Weights of a small GPT-style language model, trained from scratch on English Wikipedia.
Size: 9 layers, width 256, 4 heads of 64, vocabulary 6559, 15.1M parameters.
Training: a variant of Adam for these matrices, 375M tokens, 5716 steps.
Each number is 500 + 50 x the weight over its row's rms, rounded and kept within 0 to 999. Layers, rows and columns count from 0. Numbers have three digits each. The size before them is the row's rms in percent of the matrix's.

# layer 4 MLP down (transposed), 1344x256, rms 0.0624, rows 713-729, columns 128-255
103:478481557468496530474389488498569554505510512476500530449449530466537477474498484515481477454434518448532459479471495453443553553450342509506539437552496462492510536497540544441450449366583448522508487519506498562537492490561522415560518472537489489503562648517533444520479514482525484562486508494520489543492462441542519480546570510516443534535543415405553483496494520408492527334437
100:446470443521595480446519470447561538556547541512551499598438461570464570462603507529456591530438451441431503438528548505516439512556538451518492477509521510449579524523510493449448504499435527548536495474531457566555527552472486535501544479555514471527388478389529497502460513469433464548488525502501462461508587552555489449491520475425579468433508528585449543453496520463420448457464
103:505587541513457486488489551538424426437467522550514584553524511469509454463550580428524474577548467552559506534535435493493579462558489485482521475508611487492373455474518370509509517527522425603515513512484557461503531547495543522360500509514496519561528430462519504459498495463552513556474589590578476498471473559502514537528447500458548416443544482522495451466507468538410591460511
100:443475484466506538524483570535597518532507501460387526514474457474518576516490407494524469458527597468558519461547450500495537463447536462460483505585462487513529476589513542420511479451512454496570454511571469577512549432486490445447534419455523501411483586421499495486517503563559350513453561474402440442465524464581558415476522494589507532600389490511395540575529508658465528493470
099:506561518442452453476532517551490415480470478432465479526456578555582488468439548505450543413521622532541446486559570514494511458502458446510543590472454474495461502526413513540477462474536521527551494461434455595475511508493542437490554511534403537511460476474522545503555461562524496562411560445555531471559520445649552525531429617524592489457493487574462428494501507512468535421452
104:544486371553491480500463541529478449520459495474426541503437378617424534497413473612458479559574518425431517542436567450460409562513408457485486481516517501536470519494567540507523526515464546476439543445566491467510556506482511418549480495473513412453589537492525432376468434547539462505503386472541492492460454480561462505467484531540518444463556509550523469440527450505430510475468
102:546533432505560620468431521538485572443512529513445530505415476442500554480552460494516515542458434481513422523493453526472549471586563513460519502400511452551489470523591504536456538516589458600475503470561513435513481546508501406412527497463575568495429509355449553534476528451545443511576570452455492410467547556609572404460481527575538566447606484489491432546555494450473559452498
103:402468489487448534449484505520488561528477525550525457500501486480532509542532445478489475408530464540466550474565509536533380510487471496407602445489509507443534455460545445500401601474479419540487521506527434497586482513456559393446557472453464543569455521472534514551388481502438385458421573614464490563506494517534454448464502392475558523622493454548477531441439452454556555493401
101:540507542453570497567509518456578501483489475503570532556506493511606490549598502489440490565457476553531490546503492514521462562558484502430494531474478444514510509506449490492563416453428423526509498597555605486566543470418449552422473541491534471517462479411470506461566464391481425410467461571484542442510414479424527404497471483521501512558442468503509544518461469554400476579416
097:505530609534470543563489484485530592514549498467521528441629444509441459509428482489489463445450491547493508486416606431427481584518436568513484389469440531561525499569573530490410545559518502606477484534507486470483484456603456436491424405504493546479477545505561489491536505483513536534595581527569500594475521508553589468554531635566432516517468477456451466494499511515491534536476
097:479463577466444504520356445466463452490593476442516423569468448485514509487473539507485448426425428374465494532503499500553557504511506456510495450472428485527484519509474541494446455544490458482486501407541546512472536418546497532492460617444505503563548538610497549503494558479469428591484449509511487422498490563467494567469409503491570497542482576482506531522495418556415491466428
097:457481500479504393494607514469532501544536518429571556574424476523542549382553493512509472584453434503453478500405516519492502534495441449575493428442534554464439509510523513489430558491481454485488578589460456512453578492483517425447487584491458485499531530626536488449439534541550465410488454545557498567507519584451478544536466537502533458412573530438552567484453550578404531495479
099:513472547520437566468512472471428531513490571446425524509498469452418620458562452457478521500569513469550551474532428385512559506500454488518362542503395481472381455497485539494531588449467460476574494438473463526511487556448438393555437486493487400573545538511616433498500497453414484509485556526459497474462491587565554507482502541516461464502483503508478500462488443507519432529433
099:448544420473462650517399467615490547518528500441567488524422525518461531507514474525522486567508450478462561464510465501491422497438456476570524473499499518567505544516476485505510535560585508499445461455486435618536532522480520499458452449392440542495546512431502458584524444447480408499444569490567403608478485473552481486534602487563502610522470508473411465473516456485562509456483
101:575520495439470448453548512588550448444543533463479530574579390473570458491482588422488559550493403541433532544549466401525489538495547536527503504532514472495514456525469553475468444519485515502503482546443488576523472528468424494502482543459509574490571567526441607471407507408394523535528484568509558490554552500565503525610512441454429493486511565437547537465548524493527478568619
103:497611516447502480429500475508503404564470536474513481532502496517463563521504542534539549585421702539559560530509519544505474485543519562558476543510508429470454538495528463528442514460498479482569595415427597488450456488523463571494445553585548513527539523483463532519570516552522602451496464517556539551573448509446532588511522510577533549496418509486382488505493505520515513553537
103:515478569505552541518495436448454489439592445435574446580496472588389495565475440530556488483478488485522562447467468482502544534520462428433523470482500506540568510533507467611447522469420535569434529553591451478446517428510464443605500436394465447527580497504482507600449557528585645496479496497503549542548481535543543496544434528489484506463462478586524430492573450570507552514517
# layer 4 MLP gate, 1344x256, rms 0.078, rows 714-730, columns 128-255
100:643516584607497426477537443490549427460437542487507546445400410477549456553455513523546440522527437627419480490409528542494516496447576515438456445514526595508424529523503401468468506513395496530563441431476457504471502415414525578496464505489508469542482526472453558499486509447498503417416480505472546513548472483581497630571410559505499478449471573430539481543452465502482477496509
096:488480489440551575531558548527588536491509534419366544526529511482584516492569430461484559442518522521514479461513477524535550523509487443509487492496530418579572494478512441507567468475551423607468538450428537468458468593415468456476536520567527425493485458497420576499495473511556443587454485521462524450537453429498460462437464424456543547562559508515650447519560461500553408503507
103:539548393457527489539348510529550499468505521387521485446443564562501581505485494446450504549488492443518554483555455566545509479460425485501405444490488472453409555646562486515485524513449458531488480446561509528491457499514500483452501515483474587542447434460492392589415475437572441539467531479475482498496531437445507425516506554593426535480547545460647519537404491475544451478521
100:459506501517521568472534561529441588571514575521469540585540471493499456493586499457587526510543417486489399479487509510484474475542495519481457424498440504534433484591576465541522487524557497568484544431534564455501495472399563426551517419498579526559599491397490419424500525434511509618473540486605525549515488465578543440476486467515516514560513558539464484509466498488490531512485
105:552499429492533615535496456385413417503417555486569549534464495574538532551535503534570521516521462437434513533486531483446494550470482507511467494440486553484452445500447551430406427554570405494480447474507566476462495527532553571554418464497498471443494497487453534583502509519505417486535544508454494409498413516535477550483501461434506488550500575539532382500573459466609522530541
098:471446571494517484438523501475465509458418511382557474538515555509525478430396605511388535497529509503459473473460579486517592421571501546498534544526493509394488478453386549497365439484540553520498514453527435614464465451536586468539479473481472468513467490505410453484451506455408482436460483531556582461573521519468535602573527516469504470481568400548465591483465494491510480558476
105:584421540391450471500522533480461575479482502383478558484486500581494537513478517528460555564535433436519433566431497491502498525476473501414472482485460505503537432540507486489561268511494471468481466476541525536515500520477558594451509456580487490439478467504487497499493463505478537390487459430496588409527524491502537528523488510399499450500432489484516557514525486405408398472538
102:563467494436551545578453539516547520413564421468524570418512488520477556463498453517457542537454464496526450435483481453495472519418428465507486533452395452520575499503508511536365469584557531500474460412474484459448417563423538511429489542519502598458503561497496449543535531428463520475490536563512553470568482507551498491535459587535521459647493595543480473473559426485510406507480
103:529527516507525461505533396544576450476463496500565568478549470459499567562500529555507491485495548497471476504527536508525567446532443503550518462504544501435472499505618523537424507486548551491530610448537525500509435603442572527431439560470470478452542440483600500530552542425576464536513438480476552414498489496486586540465462528505508457479534451424559497550506509501458480516538
101:558470440364472525449517452507518564428514436454570591519544552511501538537465452560413490408545502447508535531467436498404438519520554557489552536484435463577531484465474496521499481477493527546535543477516481546517518399483558485543538578534524431423525566466527474624500395539443553619536530422416481464542465444522479510534465493540452550588477575538510452498377451447457560452602
093:472534469475453469483496481585542469415426619514556486508430542577528543511487630417555533620475492585526406547462461423540469402501553487554594415508554482373446518519502561403491528507490468537564462521558490470524490429451521462374484415584560404518415526535560458475385558442476419587472479534513505442536498488504558483521523482507551465561543581516477452428520435477545450414493
096:493548552560494509424477507428531438466474508512471535444544369517422536468492510485496509412591512453531476504491588529523498508506588637563509441542609500524499495502469510471567492453575519442510515468539514506469561572491516504436361473468530471491547470510482552475465465491484567505525463507485508485493467439496434599588409551482568554524485474485461426443429580502479402535496
095:439525594569485551351498473457505465485506608515446436503503464486487489451559504444469513488424576580453403523467566537576525473507496502549449506518515430381529456481606511474513491458510556481524524566462469386463512420532556491426587462612420500543500464468432469472521436472525558498426503472447526480522521437446426518481506535544503533429547527432647497547451560495508485492507
104:610528431553490523465544509554516515448531544503502497576521467464527475531472593460549336493496469514553406442451520428557497504509436481547450459479411461538491409499404495559525503458582425525511448473449508564507466578461621481375564522484510506570410561478566474522470581556499466485579454478544434499571396465588442432554483463600527512501447462465595461582461592532527442485519
104:425370599519585523464557500477517452494539526543468546475573453517474580382437537384489447590508544486476526478510458481557482434582480438501503518480425530433465555449563509511497460513498521607527524463471499401416464547518503493527410460541461548503550471411554430459528546537559488491512531559476489514535439473578497519573509493589577462606438448564517469585552438515457513582591
102:467369544512451490512439496502507501596529407468429503460478580530501602456531497542565546537421425466455497521481492543419517480540455505528542490571496562488407429488481548481417458522436499484595476443408530551505593568570499604425421522497580497490489426515506371534449445569474556565451495493518479436511507432464498577438566533528428433447450560480392538487533465503479567504398
096:490504509515554450504443505563446578421557484491497451520493427517483456587481537555419579572422514520469416479531494541487498499513494564528575529601522483481518456454501531460475512561429460513491494518484545603464548607517568390502519531540489499495532529503513568621467530379508453570505561550508476535489563461519542528607481548525526404555603520511484505540534482465396538459503
# layer 4 MLP up, 1344x256, rms 0.0707, rows 714-730, columns 128-255
099:550484554458476540511521541484622569440546615555452518462530536387495428498457418567519480544500546473520417526473478588515464467442466476610600545525510442483496563430532412494516507541531532519502477549437505563489512467608496389500449515372519452469483409475483557484563482561488511519470507540510445477537575518496411482464485513497510465499476559537390523439450448563581492554585
100:422550459461471512472491443506558507493536484482503530503536457422377577566512495453518574333432545477570470417527459571420553490489560372509540545578483478500594545489405501509572586646418492536551504404480587548527433502507489492508445550497547487496491523495437478454541467498558513522514514462568445460569522485524507442447448469473454519517486516484435497543569463591574426555482
099:493459495488537470580432484444522415544438495462536554494442565385541575546543455467462546448465542482504549540572508488497484628375517448511564637483536488509591512528528541398518448416558503486524402431529519474549478557542519432480463566404529494405596425465419507517529468511526467451557481518424523544453555563483519550590481483503569492498562452471484522497566544484584536536544
097:461451408415542502485577518552595547549536495473528481555561452490514413466566536436511372552488451445420544505422508503472546546479496512429477480495477554497408430421442543499445532458509566563577497561513572409532544547421459566498499443541447541551494514566503475453457519429447483522420478504450462382564422443480575483500554484529463533495443638454439485502527405504457599560492
105:516479522483514519551451527425530381437505539418510579447510495551549510507463522427566466498551503467600459439556509440535473543439470486575551505481527456509426521481580534603575431625407505483586470412429403563529513545506477487529491511469489633514452507413560605513444517565424490457493568453536447510555383511466461469481568484458472400505508520439506572530431591498484451437487
100:453449478535558530456507477501439590472549604490486486511446496558558396563495481566518457542492447468440473514498493635442538521562498479401537505498508503516511511553420401462548548538437579521484503515467495476452541583517534546502415575530533477499419472444457522550549546561566547443329588522458550406459579476552453416565481592485509510455533569479525458483510437450499460411609
103:572523515465517515570520516496405437506460621426406438472400394430568467562534502493520533540507508506490559614495524457613417547390372559408465508422395561447538461452451501509492505470475483526533459516485526507465444462557421621484506517583509542516449490580424515447522453473578400470488516546458465432544520536448495456456475458453520540576466433512443480458505499573478467460502
103:473482488438507482484521477459549455564481512467610477474511488466558515509460544519520404451542521468453512525458447463519473639577482523486476571464551414567499525408581461533545487517416437542505494548582487505486533452488474590403474477481540461423489565461563453517572508383627482515531442531397472512485517559528452501504507429558416502571522495521524604507537574541473475614430
096:492488497553493412510544582566496631512430503587430394512475440531451541464501494523481406444528493463532442448433554528564421538506476474539486377506450527544501449528536599503503479509352466546537472462520511564459532508559534509482542408466488534491501586417497437437549534512479557470553578543562584517506536534487487397547443617556523528503404504545473529496506521527533470492498
101:509490486342494430471450497452505522516452493514499567469460547509530440517358525518459454440537562583554611489531520568485610512471521503609633558524525526509517458490395518581518470478504530403545444542512605491541456536499476572463527506516440477410507551561565487486545567444486531470463489519496459383474479529535559486557490474502494576547423517536494402462466403487511424522522
097:479399456463499442462409534423485561521495476496539491574457482457533567475524510506491561573458560539629533485493529505531533548395527508452619545464463579481504466511387424472486504483470555502510459575515512532621519488509475498539560489550478432451520492471530614487512572533428473519520539492405540491495547508545492475446534457524535523423500520573445447519535496371540486490554
098:468507535522451484576479528491552485428540429526530488497503549467432547545469501629519452381511496522506535540425525526473594501470532423517481457509521528572476567517474498480459503502499488454418507445555489514484473554486507592554527454446438361525476519521460549519582476426370541482562561476563466463484606461499423450558416518449496503521460419544426524458521475465516423470518
100:501504473474523482532562484588531535472547420431571521489470470559439479490422535478465447475511605463518489449472589455506490484436543517536508595501482424523394533446521466454458575513414510618511540493429443522488512506533453460505506483482425465465561475490441492481423510411464515481476498418592546533501504417513596505499383492448485547424571455441624490531335470480492473530434
102:507558479509519423487489390565498441470510480508520450482480468594531506490572524427490526597422397523490501467471477441498506529446439550564411563416439478544476478469570602438566474541531517480497499529497530470431519509572529533539533513493495518498501439447532540490446484499518498504405579496553489561463539444467414528419481547486435511510479528591510502575413501587473512578502
103:491540539406456595485494418503537505544542420569535482498501412590507573550429530536486436572518446512528411448538513545422515401462485580428487506562369469548581538493506465481462521350520501484546550482435496538405477512436514459544568444450439614567535475480552524496526460472451556366505497571580506563596487447525480544522475411490520492458485510400468520558570376533472542515490
103:580513545503485491527484508466504473457493470488488456542446506527496485540442477521449457497487525523425629552492483408507514525509482556448517587485475544459484446446478448503451488545488450518560494470497542562613493523507416634473435491527503533402456449532429554538556579475495546454471550546562418479467497531479490553536576503431565581568456474474481553496492501516461532580441
099:412546460472392436527445528484551554506494447508441476526519457456492479468540576567563536552543434567501491482452397488624491420507511428545482428516467518567541425450545554379469453584551438512549515493482432465616429541475540498503474535525462480464537460498559408531459433462545516412469451456535518519435504573538476516462421470570528537568557469445568477493485401473419476521479